Weights of a small GPT-style language model, trained from scratch on English Wikipedia.
Architecture: RMSNorm before each block, rotary positions, no biases in attention or MLP, untied embeddings, normalized queries and keys.
Each number is 500 + 50 x the weight over the matrix's rms, rounded and kept within 0 to 999. Layers, rows and columns count from 0. Numbers have three digits each.

# layer 11 MLP gate, 512x192, rms 0.101, rows 54-68, columns 64-127
453519475513489482473430529532553534541377518523455596488449434451515584534481583497537516546402525552482500433508443504496486430540523478537476511505474541530490433505433435520408480386501546
438552525497552550472486448534563577463486511471532501543553518483482617518511511532444540429538494551530546522503479621462519571510488551518516475550431462509489502524577545509488576474580475
522506602518487545490413467423497466521500558522410557420473477484570552514517562527588576489514476569453475438583515561461445496503469428492426454421447407530575509454495518495429465412516320
500549455485506399488479497540493436437542477479508455535456495405527469455507387489545558554511437459575519506534532466607453554506555587460511447543510454411463487506568525440549469499611594
562495454537601480500373349461468527552412467489516565409510472490473459569476496453446474512516494487499543425502520509537476459492457421477506516597427539457507419553487554493469542474541430
508439509453502462451441469491586549498460413454512511545517527470541620521546555492472449448584476563582447530529534589568552430512437435529493514476425408506533435448443516553499425504456453
550493524579448524513492522452580535482452454528461416422617463524509422539473506502497513446595419567442572479551450566497528531480492475479452554554589457505482513503563583573517540439414528
489531454575487437522499541571441391423503476478443525540573517455525558446466449433472597503560483606574489531503461484426473556474503599417510442544546468528521486508542459540489571502499477
502533532517515520450498519521510527447490535478477497504479508604479502585487543471467527496424483560519371464517395472543547508460477574416553469481444456491492362490478455498469418489544539
438500437512518581448505508473467444504409523430473476508508493495501478475451494470465488503444422537637564506539518482445436425560493444431390524504463552466511548510528534566494508503500398
512462495525415539511455474445470575441528550664507479496473504447603457471552517486434558511489532489619467482516389488572543438488409522530498482427409459554458436413495516531628486512466488
463457429470484552548527507450466590479603549621507484484514562464471464474486496502485517576509549552525411484552547521430507526530379451518452518427416469486486523520376515566419501456573561
507484559594459475527537529489520431514504459504504366479533404513526520508363501454511541429517588535513569442537512586494467548441572499401511588492489511407468474573415501500499460458500545
573579540571479430444483446500624468442549447601443608550558461584564433592491489424488575472429519604668442463531523571555557448556484531567559508482427674556448471547568506497523540466472472
553516574441583428512493477436414454533517554556510423487511513456560565534534557528559567484520454544515506533555541520509572523484546424524499424536469473495447365539581549538400506552583417
# layer 11 MLP up, 512x192, rms 0.101, rows 54-67, columns 64-127
568409457545511512549485508517495540425513471467503432573408460570571511492433504508453585470549527451454439529516481406466530525435540431596490614431486527502508566541430501500470479547510552
459439460478424557552432484439522460492518423454483630526462547633547469542529496578595437503488463483492549553472517547508508478459478526515504469491493535367480530524424522465495449527428556
516658502447553533471456504411483453546484532409426472533559444397544493400509515573504535451478443526500524429496565482426529518493473494496480395516441588523555472453442493506495512571499540
514583534492552499521489518416501476489527443456530465482509449512553474503437493467458545395495467485489373432510530506457475574437471508471494480492454449585523517449549488519505427637462464
522472533528481495495567480428530562385487495405577474552582506489455514468511547492556497458472530530348511430522472556476580505545404459466651503585553478483442495483575458460495507562403521
479462453413476480565511431460499506549452425564544607512499524544429436440592480489439587590466589435539502390501518409539471492591594479569592448551544468530447465423447483500500402484543517
576483415531465495524566511540574541492397495562461424423521472516533405486463490440594462477464567517479459390545519427550453512552475516605526474420595494461447614508544468578586461446447517
522439453420568542576517466590484423517564522462499551427521553465466467447503510537486460605544558467474496461523449581542450469465415508513482443501513493566523433573529506423488497483546452
478567533493381452393517436515550528565512506473481452513458425458535427511481529513502501518526571452514471586493516531608473515427493584528475460508549516466459467455531528483538538555524567
452460488469457554489468497562458475511586543526581587523493468507415524441510417490519509416517472476505418458485521515505396542501476495487459484402477487561606441544477509399534538453565514
524608474457465513471481449510399530523547562557487493534537473498482429518402471550410440438528522478516539516419428472566534478444579454556544439553487481531556539572469554496467539337535471
526575533503492411521469504493393571519517606446473493422543452434539473553561524489548494504527479496520533599464471649483609516457524437447454412522509453472455509384493460536512499457489520
483507541474526567480577547478482417480504525525481466537495525503563443472545482527492456452530563440522520485562496504510526486460471379510474498439484498428439482502541442444407497498497489
445442483548537562511575484600536448554490536500439403554625409466529480615519521561459507430458476548488481484558408525503520415455398481501491476507519505472453374429473512527435474549536504
# layer 11 MLP down (transposed), 512x192, rms 0.0996, rows 54-67, columns 64-127
449492504522557562469429444570491502445517478471403519524531453388530550386482491577556548561476504386509557510405495479542438541505519531492462469519510525526557551500449441519457482556500561
409478418469498425465465427473461445517469517510513497475512519411521515544513550442504500539469547488566452451660583511501472435489478473449544568475514533546539502481495470467553415551474530
326485501511530495493514474407431490544484480487498487446518529543451493475591507623524418567424555512458540441396562483489532513546493508522499509536434421525494529522418468549521498578497451
507457505471524497526513473526400516479548535670543557461465457496539444446520450519500456502529561475535474418336539554496442412529532535591394481439454594493440577483509448540458518481577558
537471470536552443428461332503376532470445564505512530400435461564482533568529496369480483610496442522519513437601503400575465486467524504482498452507458414539556518454511552513442417472568465
509559513589452554438532471468539416523508503567497407570404506525518468436472549476415455414444528567604522491674499383515551555473508427514523513550610447555504522503508600478608524475509496
452459482429473587524515525497483454524503430467532466462511448474546563557525639499483530468513489504525472566291513499514516542522479526464459544509462456597521511393554494456507546398551473
438523392468474499481479546620517537549543589437538501501510506537493485477486481553507469463486538415476467583390494447538496473533486456384547522560483607524497461507439482512615529485505509
417571481447476497538519489483450415564497528480474577524530552507540448462462497468398487479414452552542534475407462454504577441588456545515578523586441454534467512417582504564402477475438419
531550420535525477522506593560472476622598576568491487553577418419390488534555467544416540572521533478565486575397529574510483525462522485459541480501466405548470547479362488499506424496507512
531512521495512554438621528541499516539556520433491504479534646526456526491532427473531560503466539537433459467494461624514465553540556492515497558568587528446533601547520563503442498442537505
598465539517505429548421532443509562456486565528518511602484501570465536440536519527583551510505465665497483502512475452490468493564557424476511494441512545476580441565482510457560478501444530
500561433477474500492509532522475594466524536477543554538515474476576422492459410589506577466413424580465558497290453574543524470546571550587481408541500489564531529469536465524575527473529425
516558525513524570479481500486489487498502478484510494460507439578471518530589441520526439468467524490362519535406467529465469601397486564534484523560387454510410467558517554524415566484540476